{
  "num_hidden_layers": 16,
  "intermediate_size": 448,
  "norm_place": "pre",
  "positions": "rope",
  "rope_theta": 10000.0,
  "rope_fraction": 1.0,
  "bias": "qkv",
  "tie_word_embeddings": true,
  "init_std_o": 0.00471,
  "init_std_up": 0.0266,
  "optimizer": "adamw",
  "learning_rate": 0.00197,
  "beta1": 0.9,
  "weight_decay": 0.079,
  "train_tokens": 431500000
}
Each number is 50 + 15 x the weight over its row's rms, rounded and kept within 0 to 99. Layers, rows and columns count from 0. The size before them is the row's rms in percent of the matrix's.

# layer 13 attention output, 160x160, rms 0.0942, rows 0-87, columns 80-159
096:46 56 73 52 67 62 34 66 42 49 37 37 32 54 51 31 46 53 55 76 59 77 82 47 30 63 42 53 66 31 52 67 55 42 53 42 50 73 67 53 42 39 71 47 44 28 85 36 39 43 56 60 60 75 54 60 39 48 36 51 57 39 57 65 31 57 42 57 38 65 74 51 58 55 42 46 33 47 49 00
097:36 78 53 59 46 54 55 34 13 64 47 51 55 49 42 37 46 49 26 51 54 52 76 43 99 29 46 63 45 26 45 42 49 50 60 30 37 45 47 37 33 57 52 35 33 71 28 81 34 40 55 44 16 32 59 60 74 36 66 57 70 45 54 35 46 68 72 71 64 40 49 37 42 45 61 57 66 46 54 43
094:25 41 35 57 46 42 41 42 88 32 45 55 25 31 82 54 49 32 73 31 55 40 15 40 80 43 42 71 54 69 45 63 20 80 54 33 56 26 40 55 70 45 23 40 32 69 56 39 37 30 39 37 48 41 78 36 78 43 25 29 56 58 55 36 55 41 44 87 51 74 58 50 64 42 46 59 61 47 62 62
075:85 38 43 59 70 43 52 48 54 47 35 70 60 24 54 47 58 63 80 44 71 48 41 23 52 54 47 64 67 31 26 70 68 43 66 76 56 51 20 23 72 63 56 49 41 57 58 40 53 37 31 44 49 42 30 30 65 40 68 90 32 39 25 50 69 24 67 44 75 49 37 37 66 66 45 73 48 40 57 56
091:36 26 68 61 37 67 43 40 25 44 60 43 52 63 25 63 46 62 41 66 64 62 75 78 21 55 67 50 26 36 45 41 35 24 75 43 28 45 48 58 64 47 54 49 56 48 35 44 59 66 40 63 34 60 49 76 66 58 57 54 77 41 37 39 45 11 34 76 44 75 41 49 24 43 63 66 52 31 40 79
105:69 53 24 49 43 50 63 38 48 81 43 57 56 66 51 41 48 44 56 70 32 45 47 60 51 21 30 59 35 40 48 54 58 65 51 30 52 59 28 31 14 38 56 60 68 10 60 43 52 11 31 33 94 39 58 39 68 27 28 32 76 70 38 46 61 51 32 37 51 58 39 30 48 80 41 61 41 62 49 59
117:50 28 62 53 46 60 52 38 49 54 57 52 46 51 33 64 50 34 77 56 82 72 29 56 66 39 64 32 36 47 47 59 45 19 77 48 30 44 22 39 54 48 92 76 29 66 44 64 72 44 51 52 65 92 49 60 50 62 46 42 54 46 48 35 55 29 33 68 66 52 34 29 55 41 77 69 40 55 69 60
078:71 66 36 48 58 35 65 75 59 53 91 55 66 53 43 27 53 75 42 48 47 44 47 36 34 45 42 26 46 56 28 40 68 44 47 40 40 44 64 54 57 50 89 74 72 53 82 28 66 58 31 50 53 36 48 38 58 39 44 32 77 68 37 56 56 59 75 34 62 39 51 39 63 54 57 55 53 61 70 29
095:28 60 64 44 34 39 34 62 56 40 47 51 34 34 22 44 60 32 49 49 41 52 31 64 48 58 71 50 85 55 42 37 38 68 55 38 55 22 31 56 72 41 34 42 39 78 80 41 66 41 67 45 57 46 66 86 44 40 59 46 66 46 63 45 43 51 33 42 61 52 58 82 60 64 55 58 50 53 49 17
119:54 41 74 69 42 48 42 34 27 26 69 64 45 57 51 80 19 65 33 40 21 68 62 53 68 53 47 69 42 50 53 51 69 62 63 56 39 57 43 57 38 42 52 54 69 44 66 45 44 65 45 47 47 65 79 59 73 47 74 49 47 51 72 45 63 44 63 76 58 52 33 45 45 32 56 37 58 35 49 67
093:42 36 47 23 24 50 68 69 55 46 54 70 51 50 13 66 29 46 42 45 52 68 15 45 57 42 51 24 57 54 56 56 46 42 58 48 37 29 46 48 34 60 43 65 53 49 32 48 35 32 39 39 58 54 37 67 64 47 36 24 44 51 36 83 51 29 45 31 36 69 44 57 70 38 48 51 40 58 42 56
112:62 72 71 67 61 72 42 45 53 66 39 56 54 51 47 58 25 52 60 49 67 46 61 19 37 61 29 59 34 55 34 72 56 43 73 82 44 72 48 42 61 60 53 37 50 58 54 40 48 70 58 50 62 39 81 33 55 54 31 71 53 66 68 64 48 52 61 64 87 54 33 24 48 47 59 49 33 63 65 47
109:52 39 56 54 37 64 29 42 40 38 76 59 61 23 41 46 26 45 65 43 70 55 81 73 37 50 45 40 59 67 50 74 58 24 33 42 33 35 36 56 67 61 40 61 50 50 53 73 46 14 40 58 51 62 55 56 55 40 46 51 36 26 48 65 35 40 52 60 31 78 37 43 45 43 71 61 63 53 39 39
100:39 50 49 57 60 45 41 30 40 28 36 41 42 19 44 74 60 46 40 47 40 31 45 41 58 60 45 50 57 52 60 63 51 42 34 57 66 55 51 61 24 29 62 31 54 46 65 77 49 69 33 24 51 55 47 74 73 59 64 54 29 70 25 31 43 29 51 79 32 77 43 08 56 54 32 63 59 35 40 75
086:37 52 58 48 45 51 83 85 57 47 61 29 68 48 99 52 61 57 31 50 34 56 51 59 43 72 48 49 47 47 45 42 64 54 70 47 46 66 63 51 34 39 70 70 50 56 77 48 55 65 53 75 31 47 54 79 31 67 69 66 60 43 46 57 26 16 56 59 15 67 66 61 41 53 60 79 44 60 35 48
107:55 70 69 50 53 50 74 40 60 33 46 65 61 54 58 44 65 37 61 71 56 55 66 56 23 76 56 90 67 39 34 76 66 68 74 50 71 69 37 42 42 40 33 37 64 27 43 29 50 69 62 61 61 38 45 35 53 36 45 57 42 40 41 62 62 82 69 32 56 42 75 38 62 60 46 60 61 47 80 47
089:63 63 55 41 52 60 28 82 67 42 55 39 27 38 92 62 85 57 10 36 32 39 45 41 72 45 70 35 39 36 88 44 38 58 24 61 79 67 44 43 21 43 47 48 28 42 70 58 40 51 57 51 34 61 59 37 50 56 48 86 37 47 55 60 69 54 64 45 43 72 38 54 61 51 61 36 47 54 58 33
100:45 42 64 34 41 51 38 36 46 58 58 68 54 43 47 47 63 38 65 35 56 82 48 65 36 64 67 38 42 50 47 42 47 33 48 59 32 38 17 57 64 52 33 38 27 53 72 52 23 63 38 39 37 65 27 56 48 51 19 21 62 46 40 41 46 31 32 65 40 48 39 40 66 54 39 84 42 53 42 55
087:61 77 47 32 43 39 42 84 71 39 54 33 41 32 65 45 55 66 51 49 30 63 30 58 86 42 54 28 51 57 68 54 64 50 65 26 55 48 18 29 44 47 39 55 46 58 41 44 25 27 63 44 36 72 41 67 25 26 60 07 63 37 51 53 76 62 53 27 32 66 64 84 58 49 45 42 54 20 56 40
120:42 43 68 38 49 55 26 31 47 40 50 46 40 34 41 46 14 72 31 15 52 56 54 74 81 29 25 22 50 64 63 52 40 56 49 51 35 36 38 57 55 48 53 42 44 63 59 56 50 69 28 54 52 78 59 60 59 69 60 32 43 42 61 69 38 45 54 48 45 73 50 32 28 35 54 64 65 57 42 37
078:39 55 58 49 75 77 50 63 12 40 64 80 73 48 36 58 41 52 43 66 53 40 51 30 77 45 49 58 47 44 47 36 30 48 39 34 50 55 47 59 26 44 59 55 30 48 48 38 30 52 51 75 37 59 51 60 83 38 59 34 68 50 31 63 31 43 59 54 82 54 47 46 26 32 74 71 54 32 49 59
105:40 35 66 50 47 54 54 33 58 57 73 48 50 38 23 58 53 52 39 38 44 42 18 24 73 33 53 38 58 60 61 47 57 45 57 37 56 52 48 43 54 58 43 62 75 78 33 41 70 42 55 58 59 58 47 57 88 80 59 66 16 58 60 63 43 25 48 54 44 80 65 22 55 51 77 61 54 47 34 40
095:53 68 43 50 47 61 49 40 17 51 58 60 63 59 63 49 46 67 22 37 52 21 47 30 37 15 28 28 53 54 66 47 64 44 20 57 50 49 70 51 39 54 41 33 51 55 85 71 65 35 43 48 75 52 52 56 57 28 45 62 60 62 55 43 58 48 70 52 28 62 68 21 44 70 57 67 59 63 52 71
080:73 55 41 60 57 78 66 71 51 53 35 53 62 42 64 48 62 49 39 38 50 35 60 69 34 50 40 65 53 50 22 48 42 27 26 51 41 66 63 53 77 73 42 50 54 37 48 41 59 39 79 46 56 35 30 30 35 71 38 52 62 41 18 50 57 38 32 33 56 48 40 53 52 61 39 39 29 43 41 53
119:39 71 54 46 28 56 36 44 43 60 44 35 51 80 39 36 70 24 58 80 64 51 84 51 25 73 75 66 47 36 28 65 57 35 72 58 27 62 23 52 50 45 78 35 51 24 47 32 64 32 59 55 47 46 53 61 29 79 65 74 21 30 46 54 47 57 52 39 30 50 54 39 54 66 51 63 41 62 51 31
085:41 59 36 27 60 27 49 36 74 42 52 46 46 54 46 28 37 45 57 47 49 83 49 43 67 34 17 53 68 35 19 51 36 50 45 47 57 46 61 45 62 45 49 40 52 53 20 51 40 33 70 32 42 47 40 02 49 57 43 65 45 53 42 51 64 73 45 28 34 36 68 52 60 50 43 41 75 49 26 56
091:65 49 66 41 45 37 51 65 64 53 62 41 43 65 41 78 36 58 31 30 75 27 37 37 63 52 52 42 33 66 79 48 61 51 49 51 44 52 60 67 46 67 41 53 49 72 21 52 73 47 42 48 85 62 38 49 38 39 51 34 57 34 78 51 59 48 89 41 46 50 37 37 53 39 48 32 43 22 68 23
107:42 58 86 64 51 46 64 38 54 25 42 62 22 59 51 28 40 29 36 64 59 65 43 45 38 44 33 63 46 46 31 31 54 48 67 58 53 56 54 40 30 30 50 64 39 56 59 29 44 54 37 73 46 72 62 46 41 50 52 48 64 35 42 49 36 42 79 62 55 58 84 40 51 40 64 87 34 63 39 41
076:59 74 67 75 69 47 24 82 27 45 36 40 29 33 28 64 18 60 71 55 36 34 50 53 56 57 40 35 38 52 49 58 61 40 23 61 42 46 58 32 63 43 42 61 58 58 41 50 56 32 54 41 43 36 83 35 43 38 66 61 67 26 63 49 49 53 61 67 54 39 21 76 58 45 53 33 40 37 61 61
124:63 43 53 28 43 61 62 37 29 62 41 38 47 65 50 49 41 59 48 46 64 52 48 33 48 69 40 55 16 62 63 68 60 48 70 66 14 79 57 44 46 67 52 48 59 72 22 36 55 60 66 47 80 40 67 41 53 44 32 42 54 49 82 58 43 64 66 56 44 61 43 34 26 46 69 35 44 50 53 38
102:37 58 56 48 23 36 53 57 85 32 72 78 53 47 46 70 26 69 59 27 52 52 42 48 48 47 49 47 29 80 33 56 61 46 38 68 53 46 70 59 63 53 54 44 75 57 33 51 59 39 53 58 24 38 65 32 55 30 54 61 23 36 64 48 42 31 51 75 42 51 45 32 61 43 76 86 51 36 24 60
106:74 59 54 60 49 70 40 47 29 38 54 48 61 41 41 55 65 41 72 71 19 81 60 21 46 34 34 27 55 41 56 54 62 29 56 54 30 75 46 30 35 42 71 31 57 34 64 38 45 26 45 55 45 64 40 34 45 66 60 41 48 38 42 39 61 27 60 58 26 93 45 24 33 42 54 76 63 43 36 72
100:32 60 67 47 45 46 72 32 46 48 54 42 39 27 45 64 62 56 40 50 62 56 51 55 42 68 76 39 48 30 37 40 40 41 40 28 60 41 67 56 51 31 41 46 42 39 66 68 75 37 47 45 54 59 37 35 37 66 72 50 67 25 44 42 45 36 49 36 46 36 64 44 73 57 62 47 52 51 74 67
091:49 52 43 57 44 32 64 52 39 62 64 53 56 53 68 52 65 50 64 40 53 58 46 10 41 50 32 44 68 54 48 40 72 35 58 67 74 27 60 28 36 52 41 63 83 55 50 74 62 30 74 51 42 52 17 15 40 43 54 53 56 68 44 37 56 50 71 66 40 63 74 45 44 59 50 26 57 48 68 55
101:42 57 75 47 22 59 64 47 43 46 37 63 47 55 20 47 39 50 53 46 65 26 24 69 71 44 65 56 36 61 36 38 44 66 57 19 29 25 35 58 48 22 41 63 35 56 43 43 66 49 34 61 21 61 37 32 71 29 67 37 87 30 23 64 56 39 68 46 33 29 66 57 58 43 57 74 43 48 53 38
115:61 51 56 52 38 48 46 46 23 53 67 37 58 51 68 41 69 19 59 52 46 68 54 43 58 56 56 58 21 28 49 59 63 47 55 45 50 55 29 39 31 43 66 39 44 43 55 30 60 35 65 44 37 72 46 51 54 35 69 50 44 35 48 43 60 49 53 59 13 46 65 43 50 50 89 51 60 63 54 57
104:64 31 41 66 41 39 65 49 50 83 50 48 55 60 48 59 14 77 72 42 49 33 26 54 54 28 44 42 42 83 38 51 56 41 48 52 04 39 66 46 58 57 50 66 34 69 46 75 55 33 42 41 60 65 23 53 58 42 66 60 50 57 31 66 66 46 44 61 34 23 56 61 55 70 44 31 60 66 73 53
090:55 46 48 44 48 73 60 31 65 48 67 62 43 34 28 54 38 55 59 56 67 63 75 71 46 45 26 33 57 40 55 30 48 36 37 40 48 52 56 46 68 55 49 52 42 25 46 68 62 44 23 57 59 75 52 70 57 65 38 28 76 55 60 28 50 58 51 30 47 50 65 27 54 37 73 50 54 56 43 65
089:63 37 52 49 58 44 54 55 46 65 20 28 61 69 51 32 39 52 55 48 30 60 51 62 60 47 70 61 46 43 48 57 40 47 44 32 18 45 61 33 53 30 57 50 44 41 41 27 50 27 29 46 68 25 26 53 51 24 62 52 19 61 29 61 64 45 13 31 30 20 71 74 64 89 39 06 62 64 35 39
141:46 84 43 59 78 50 46 67 46 77 65 26 78 53 32 30 65 27 43 72 30 26 40 55 47 48 58 88 66 24 64 58 37 47 45 50 79 59 33 19 58 43 46 45 27 43 56 35 34 39 23 42 51 30 57 62 60 39 52 63 78 59 44 30 41 50 34 62 41 34 77 47 58 58 54 46 67 71 57 54
101:56 54 53 50 49 41 69 65 53 57 82 48 47 59 50 53 21 40 31 20 45 30 59 59 53 33 64 63 74 56 56 54 62 42 49 52 51 20 83 58 53 62 60 50 65 55 73 76 42 44 51 63 42 84 53 68 39 38 55 55 34 45 70 47 65 57 63 47 46 30 77 26 40 54 80 48 37 55 50 54
110:43 54 34 48 43 18 70 49 63 37 46 48 49 41 44 59 45 48 48 22 39 52 89 48 60 45 44 59 76 71 41 46 71 63 40 64 37 35 45 62 82 54 29 11 69 28 46 44 56 58 38 43 25 37 36 26 38 41 53 33 76 56 50 38 46 71 33 71 53 07 53 47 71 47 34 31 54 59 41 60
084:50 33 41 44 58 29 74 64 58 57 49 44 52 80 35 34 36 60 65 39 52 50 29 43 99 28 42 44 45 36 62 57 49 49 38 39 53 52 76 59 51 73 66 82 44 94 38 47 37 39 64 31 64 39 48 23 76 47 59 36 91 50 54 54 20 68 54 44 43 52 61 69 39 42 51 42 59 58 35 68
113:71 49 39 57 50 55 39 60 58 57 60 31 67 41 55 51 50 59 62 37 66 50 63 85 68 28 65 49 41 60 28 60 51 64 51 47 20 47 35 73 72 55 70 44 69 04 53 38 75 54 63 51 54 58 36 42 66 37 37 56 16 53 51 50 50 44 55 42 43 49 48 55 34 65 66 14 57 53 40 49
092:45 50 44 41 55 38 51 51 62 63 47 70 47 26 57 45 53 54 53 67 43 52 52 62 51 61 16 40 43 61 70 84 46 71 47 46 46 63 61 83 26 57 59 45 67 26 80 41 35 46 64 62 18 44 41 52 49 63 35 57 13 47 39 65 39 52 56 57 64 33 46 43 72 48 69 68 56 22 65 59
075:68 69 40 46 44 47 48 47 41 45 45 69 63 57 40 20 44 63 76 50 33 41 23 39 74 39 68 45 45 45 35 35 55 32 16 37 66 44 55 50 58 63 62 49 34 77 94 33 56 46 51 41 50 61 46 69 56 36 61 51 75 58 61 45 64 88 27 40 67 61 18 48 43 70 43 42 56 78 70 29
114:31 58 73 45 58 69 29 48 48 20 51 66 38 31 30 41 21 39 50 32 81 40 49 61 58 45 49 57 62 54 37 48 36 43 50 68 49 38 57 65 73 50 62 43 51 69 56 50 15 64 32 61 58 22 72 46 48 49 37 67 59 58 59 44 38 60 63 66 61 61 26 39 57 09 51 89 47 50 38 38
092:32 58 46 34 48 44 36 45 70 39 61 48 34 46 49 68 48 06 69 63 51 57 29 53 43 83 51 80 46 38 35 50 38 52 62 10 64 47 28 37 73 65 34 38 30 51 64 55 26 36 50 53 34 40 54 64 36 50 60 50 51 31 33 59 53 63 70 27 45 48 24 55 59 44 50 42 57 23 41 68
093:80 58 40 50 36 36 63 44 64 35 64 54 60 62 70 39 60 35 26 39 26 57 36 17 60 38 34 59 56 44 59 37 69 83 28 60 52 57 50 40 66 60 41 39 32 70 46 46 43 20 26 50 78 49 40 61 47 39 37 64 55 49 57 60 68 54 39 66 49 54 44 43 27 43 68 49 53 60 09 18
096:64 56 48 48 69 47 38 66 23 61 48 04 33 58 45 56 20 60 39 48 65 42 58 57 38 26 54 63 53 55 62 38 40 62 55 41 26 51 76 47 24 37 62 50 59 53 59 61 43 47 31 36 15 43 46 48 31 38 69 44 17 64 44 33 65 53 39 51 47 45 35 55 43 68 27 15 51 47 38 71
100:19 66 67 39 32 68 43 56 53 26 72 40 62 28 46 55 53 69 44 57 55 59 54 48 54 54 67 69 41 35 38 37 26 62 62 24 31 59 41 53 48 30 56 37 60 19 57 50 66 88 39 44 20 60 35 46 57 33 30 57 69 21 40 56 13 62 68 51 34 54 46 47 62 47 61 49 63 39 50 62
108:60 53 42 60 67 70 49 62 45 64 43 66 52 56 70 55 53 61 45 42 00 55 55 34 36 13 29 29 86 62 43 68 68 22 48 55 61 68 35 65 58 60 44 33 75 24 72 56 46 65 62 47 49 43 46 17 53 46 48 37 56 64 23 38 48 60 61 46 44 56 29 58 72 43 25 63 52 46 53 50
088:35 56 65 59 63 67 42 65 49 55 66 58 54 40 41 56 28 76 43 62 46 65 19 75 44 48 22 15 40 66 37 43 46 56 53 62 37 37 49 66 52 69 54 55 66 45 52 35 37 45 48 38 47 47 54 49 40 41 33 53 49 45 41 79 05 55 74 59 75 89 41 61 40 38 71 61 17 50 78 62
090:44 37 46 61 43 33 42 43 43 46 17 46 27 47 37 42 72 45 56 55 75 41 31 67 61 48 57 63 56 62 44 54 62 54 33 45 38 18 30 39 49 49 22 42 33 43 08 48 29 67 43 55 65 42 19 68 46 62 40 45 52 76 62 43 27 46 42 75 49 43 44 41 46 21 16 62 44 08 38 42
085:42 21 28 60 38 27 47 48 45 34 43 39 23 44 68 36 60 62 38 27 39 62 11 43 87 51 34 54 62 59 49 43 63 58 49 41 42 27 28 49 42 50 43 53 52 50 56 28 56 82 21 33 35 53 31 40 58 36 44 39 48 49 42 31 53 26 51 75 22 33 46 53 32 27 47 38 61 10 46 39
092:44 37 58 66 49 60 34 45 43 43 59 61 50 45 63 41 71 32 49 61 41 69 58 55 63 45 83 49 49 37 42 35 62 20 38 59 58 32 35 39 74 39 32 70 44 58 69 40 37 10 74 46 60 53 74 43 56 65 77 56 52 24 59 59 63 75 23 55 61 76 65 36 43 70 49 49 53 58 58 69
090:52 61 07 46 64 26 49 42 67 60 22 46 26 62 52 40 87 40 63 48 41 63 30 51 54 66 69 55 50 49 67 53 53 63 38 50 62 56 42 40 39 47 48 54 25 46 19 19 30 17 50 50 59 19 58 44 52 38 45 35 39 71 50 50 57 60 17 58 53 42 57 43 50 59 57 55 51 59 48 48
084:45 49 39 38 42 37 78 26 46 65 45 48 43 42 38 27 50 63 79 55 46 59 49 39 43 55 49 37 55 36 66 47 42 69 38 38 49 37 57 32 52 37 53 74 26 64 30 28 56 52 60 59 56 44 21 57 23 49 55 46 67 48 17 74 31 52 39 51 55 47 76 53 81 66 66 48 51 62 42 28
124:63 37 34 38 64 58 64 61 54 94 25 30 56 58 86 44 12 64 45 24 66 52 20 58 86 36 59 28 40 41 47 48 32 35 40 48 28 33 66 49 38 37 36 62 30 76 55 46 28 50 64 48 55 51 33 41 54 64 41 40 52 67 28 40 56 52 36 40 64 57 62 62 43 74 35 60 52 62 60 38
097:54 50 55 40 33 38 51 43 61 46 43 37 27 58 47 43 42 39 38 60 80 80 64 34 54 53 51 43 43 43 44 52 54 54 43 66 44 67 68 64 35 53 68 45 59 37 50 24 37 55 69 81 55 47 57 30 44 51 10 41 67 58 72 60 59 49 55 42 83 28 72 46 68 44 27 63 26 63 52 28
094:57 23 52 44 37 28 61 45 64 37 30 53 58 65 78 57 59 73 38 22 70 48 42 45 62 24 37 32 22 40 63 40 41 60 34 72 40 49 78 72 70 56 74 59 54 68 62 39 79 66 67 58 86 27 28 32 50 40 15 36 56 38 42 65 29 45 62 65 37 24 57 55 68 28 24 43 48 43 45 39
087:60 37 41 65 78 54 43 42 59 71 55 39 69 63 51 55 54 57 60 68 79 54 61 43 50 69 54 44 20 45 63 64 52 61 74 64 53 50 28 38 25 31 51 45 46 48 32 32 51 64 51 52 74 77 43 44 58 65 44 81 23 44 57 61 58 52 47 42 69 66 33 31 68 70 48 66 66 47 63 21
105:58 41 24 57 66 56 64 44 74 66 38 55 50 77 70 51 22 56 52 17 68 44 54 62 58 48 67 57 42 63 35 53 37 43 49 70 49 69 48 83 53 81 39 27 54 66 38 62 46 21 42 36 30 44 58 53 60 64 45 63 33 51 49 35 52 47 42 66 71 60 26 30 64 61 30 34 55 62 98 52
083:54 61 49 35 68 36 56 76 21 63 55 62 61 41 44 32 54 41 38 62 26 61 79 58 50 35 25 48 69 54 41 85 48 15 41 33 53 41 39 44 59 56 32 37 48 55 52 52 54 11 40 34 42 55 56 74 55 41 33 77 61 43 26 74 44 66 43 53 63 12 48 61 52 59 57 52 50 42 50 28
078:32 41 66 59 81 30 26 59 57 49 36 24 67 42 46 41 38 38 64 36 64 57 52 60 69 87 67 53 62 43 29 86 50 50 54 55 33 65 51 41 55 35 70 37 40 50 56 29 38 48 56 52 52 49 39 42 34 79 16 23 47 60 68 56 29 39 52 45 58 44 34 67 70 41 09 26 38 36 59 17
081:72 27 53 40 40 32 53 42 66 31 48 61 38 31 44 47 23 63 36 32 33 40 64 67 25 50 49 56 41 71 58 47 58 36 71 59 38 34 47 77 84 39 21 79 65 44 59 67 53 64 24 54 42 42 36 63 50 38 42 88 45 53 44 67 38 44 36 49 39 15 64 51 65 45 39 45 22 49 44 46
086:54 40 67 66 38 48 79 31 70 47 46 65 49 52 41 56 52 53 74 47 41 85 45 51 25 64 75 58 52 71 43 45 56 67 87 57 52 39 24 76 81 50 57 46 68 19 56 53 46 54 31 69 20 45 56 41 57 55 56 45 72 47 58 52 57 39 99 86 65 67 64 30 48 17 55 52 63 35 60 61
104:41 56 69 24 55 52 37 45 53 50 50 64 44 31 29 74 46 16 62 77 66 60 68 57 65 53 28 75 58 56 48 70 49 41 82 55 38 55 29 56 71 65 76 26 57 26 40 43 41 17 45 51 60 49 43 51 51 56 17 69 57 36 67 54 46 65 74 62 46 53 21 54 41 44 59 51 48 36 47 53
089:59 25 34 29 28 49 48 35 71 54 52 63 50 63 51 33 42 31 51 29 81 64 62 49 89 53 60 51 74 70 55 70 40 69 60 52 44 16 44 41 45 47 36 30 36 86 46 54 65 62 63 57 60 62 66 52 38 89 45 33 57 47 67 25 52 66 36 41 46 56 46 39 78 46 40 67 64 66 46 52
099:38 42 55 35 52 49 53 47 65 36 72 64 40 37 47 70 40 50 77 24 59 56 86 48 61 49 61 41 76 67 68 45 70 40 59 45 48 30 48 67 99 57 53 47 53 49 73 70 71 52 71 72 34 52 58 42 58 46 78 40 49 45 74 64 55 51 65 23 53 57 48 44 47 30 62 51 57 35 51 58
110:45 22 58 33 34 64 55 47 51 37 73 54 20 63 41 28 32 42 46 26 89 38 44 56 65 51 42 57 44 76 39 51 59 51 42 59 37 51 64 38 62 72 36 38 24 85 12 40 39 40 46 68 51 50 36 33 37 08 47 51 55 29 47 48 65 41 73 29 31 73 65 47 50 32 55 47 51 60 61 14
081:47 69 16 53 51 45 22 44 21 47 24 31 52 51 47 65 48 46 34 56 81 52 55 72 49 43 37 46 39 38 54 35 34 33 12 69 27 50 72 39 45 45 46 56 40 37 46 57 57 45 74 55 58 69 48 79 42 60 50 40 32 60 50 38 48 50 34 39 48 57 47 47 50 35 47 49 60 45 48 73
076:37 54 42 50 40 48 46 55 39 44 49 46 59 27 71 42 48 43 54 66 77 44 81 52 36 72 39 70 53 59 28 60 31 70 57 76 46 47 44 66 97 50 34 55 57 59 55 65 77 52 49 52 32 92 45 54 53 77 24 62 68 43 40 78 50 54 23 58 56 51 57 47 83 49 48 61 40 49 87 40
095:58 40 52 44 27 46 48 55 44 43 34 60 59 56 44 47 42 64 76 60 51 64 68 42 23 57 59 43 56 55 62 26 70 51 76 41 38 74 48 66 60 31 54 69 72 52 52 70 69 26 59 60 39 54 30 48 44 55 69 66 77 55 34 27 71 31 52 71 23 45 37 67 32 48 29 43 54 59 41 36
102:71 45 30 45 63 51 63 37 56 78 41 61 85 54 45 64 78 52 85 58 28 79 61 21 40 51 65 56 68 41 48 48 58 49 53 52 51 70 33 42 57 57 53 43 38 35 46 61 48 44 43 32 38 58 31 22 23 80 73 70 41 73 39 31 73 44 53 55 68 51 64 40 73 64 42 53 92 58 53 43
097:50 57 47 22 33 52 53 61 78 65 46 57 48 50 59 43 28 64 44 45 54 37 65 62 59 45 56 45 40 25 40 55 56 46 44 45 39 48 68 43 88 57 53 90 41 64 66 56 46 25 50 64 47 56 60 49 53 54 47 73 66 23 55 87 45 53 50 25 43 54 57 59 55 54 53 47 31 76 79 50
082:48 58 53 34 51 51 45 44 51 48 57 49 64 31 44 51 39 57 48 27 72 44 63 98 54 65 40 48 56 61 31 54 21 60 51 60 53 13 56 60 63 42 52 81 52 43 42 69 55 66 31 41 34 72 64 47 50 59 73 49 44 34 34 50 49 66 43 46 57 51 59 35 87 42 43 49 65 56 59 58
101:39 68 42 50 61 47 29 63 70 45 52 39 56 48 76 51 79 40 76 45 48 40 26 53 48 67 46 31 67 53 57 46 33 76 67 66 53 54 13 33 56 32 47 71 32 51 47 45 58 61 56 34 66 40 44 57 68 36 47 27 63 67 78 53 55 58 56 39 64 36 22 36 61 43 44 50 55 59 46 53
097:48 91 67 57 50 62 61 61 31 49 78 79 68 38 46 67 45 53 64 68 32 58 51 65 40 42 31 28 42 71 63 58 65 52 63 57 27 36 48 60 79 73 60 35 64 37 53 43 36 46 61 69 35 41 60 44 33 40 77 62 53 61 97 63 43 70 65 49 77 52 53 42 39 55 66 72 33 41 59 50
089:44 49 59 43 64 43 60 89 57 44 34 39 45 17 61 41 42 49 52 75 34 44 06 34 44 53 42 47 57 65 42 46 36 64 66 59 36 48 39 51 82 55 27 46 38 50 46 43 48 37 47 54 38 57 31 31 58 52 23 23 55 70 57 50 32 56 65 48 75 45 42 70 42 44 04 39 56 21 99 38
105:57 66 51 59 52 31 25 41 57 52 71 52 33 53 74 60 57 52 70 38 77 69 81 43 85 41 57 41 56 49 48 52 39 51 49 46 23 34 30 35 80 49 55 48 10 63 52 60 54 58 37 25 80 37 55 37 62 33 56 43 70 55 51 57 59 67 47 69 49 42 19 31 63 50 49 55 24 37 62 40
098:45 87 66 59 73 49 46 57 40 42 57 33 36 47 42 23 49 69 44 47 56 56 56 40 26 34 53 51 69 66 63 11 58 46 42 69 66 57 49 69 71 49 25 47 48 44 61 39 61 85 51 47 62 43 38 47 35 25 16 21 62 52 64 32 49 66 69 66 52 37 71 55 61 52 56 38 53 36 52 29
087:40 54 56 39 68 63 56 54 63 73 44 52 59 45 69 57 51 67 43 42 38 29 57 30 44 48 46 37 67 48 34 57 38 27 44 48 51 77 74 76 61 54 50 65 50 56 76 49 61 61 65 59 50 63 49 31 62 73 36 38 77 50 36 75 18 78 58 39 64 89 64 30 51 47 69 50 55 44 41 61
080:61 50 43 57 50 43 53 47 49 62 48 40 28 48 56 57 61 39 47 42 74 48 51 20 56 56 80 55 82 53 44 58 56 42 47 73 69 70 51 62 12 56 51 24 48 66 63 67 53 60 39 22 48 59 55 84 26 56 47 63 41 59 64 34 53 38 58 81 37 36 42 41 36 49 38 17 21 40 49 71
092:49 30 61 64 61 42 39 55 66 39 59 75 26 65 41 42 54 59 60 60 33 45 42 36 44 54 63 41 56 46 46 36 56 53 56 51 75 37 46 33 41 33 58 59 30 95 73 47 67 68 74 50 58 51 48 28 50 76 77 57 56 53 70 61 74 58 75 50 93 30 44 81 54 29 58 63 45 87 82 38
092:30 55 51 57 59 39 13 48 71 46 65 52 75 45 60 67 65 44 40 55 21 50 59 42 62 55 64 43 74 43 42 62 55 36 24 74 62 88 71 60 77 51 42 51 39 31 81 54 67 66 44 48 57 59 33 31 42 45 58 42 67 55 40 68 25 42 43 53 57 45 55 35 67 50 61 64 78 23 52 66
090:50 48 63 42 62 43 59 62 68 40 49 65 41 34 60 44 49 32 61 38 61 33 40 71 67 68 70 56 51 70 33 78 51 53 75 60 36 40 10 50 47 40 20 72 14 50 31 35 57 64 61 34 41 45 42 48 38 55 67 57 59 40 37 62 49 28 58 50 59 41 50 51 51 50 36 84 10 37 67 19
086:46 35 39 40 51 20 44 56 48 47 41 47 43 79 42 38 61 38 57 61 59 37 47 71 41 45 48 78 46 35 54 46 22 56 72 40 81 43 32 47 41 33 54 57 26 64 44 40 52 43 53 45 58 60 36 78 30 55 36 59 64 46 39 33 48 37 26 40 54 16 51 71 47 56 60 72 50 76 07 53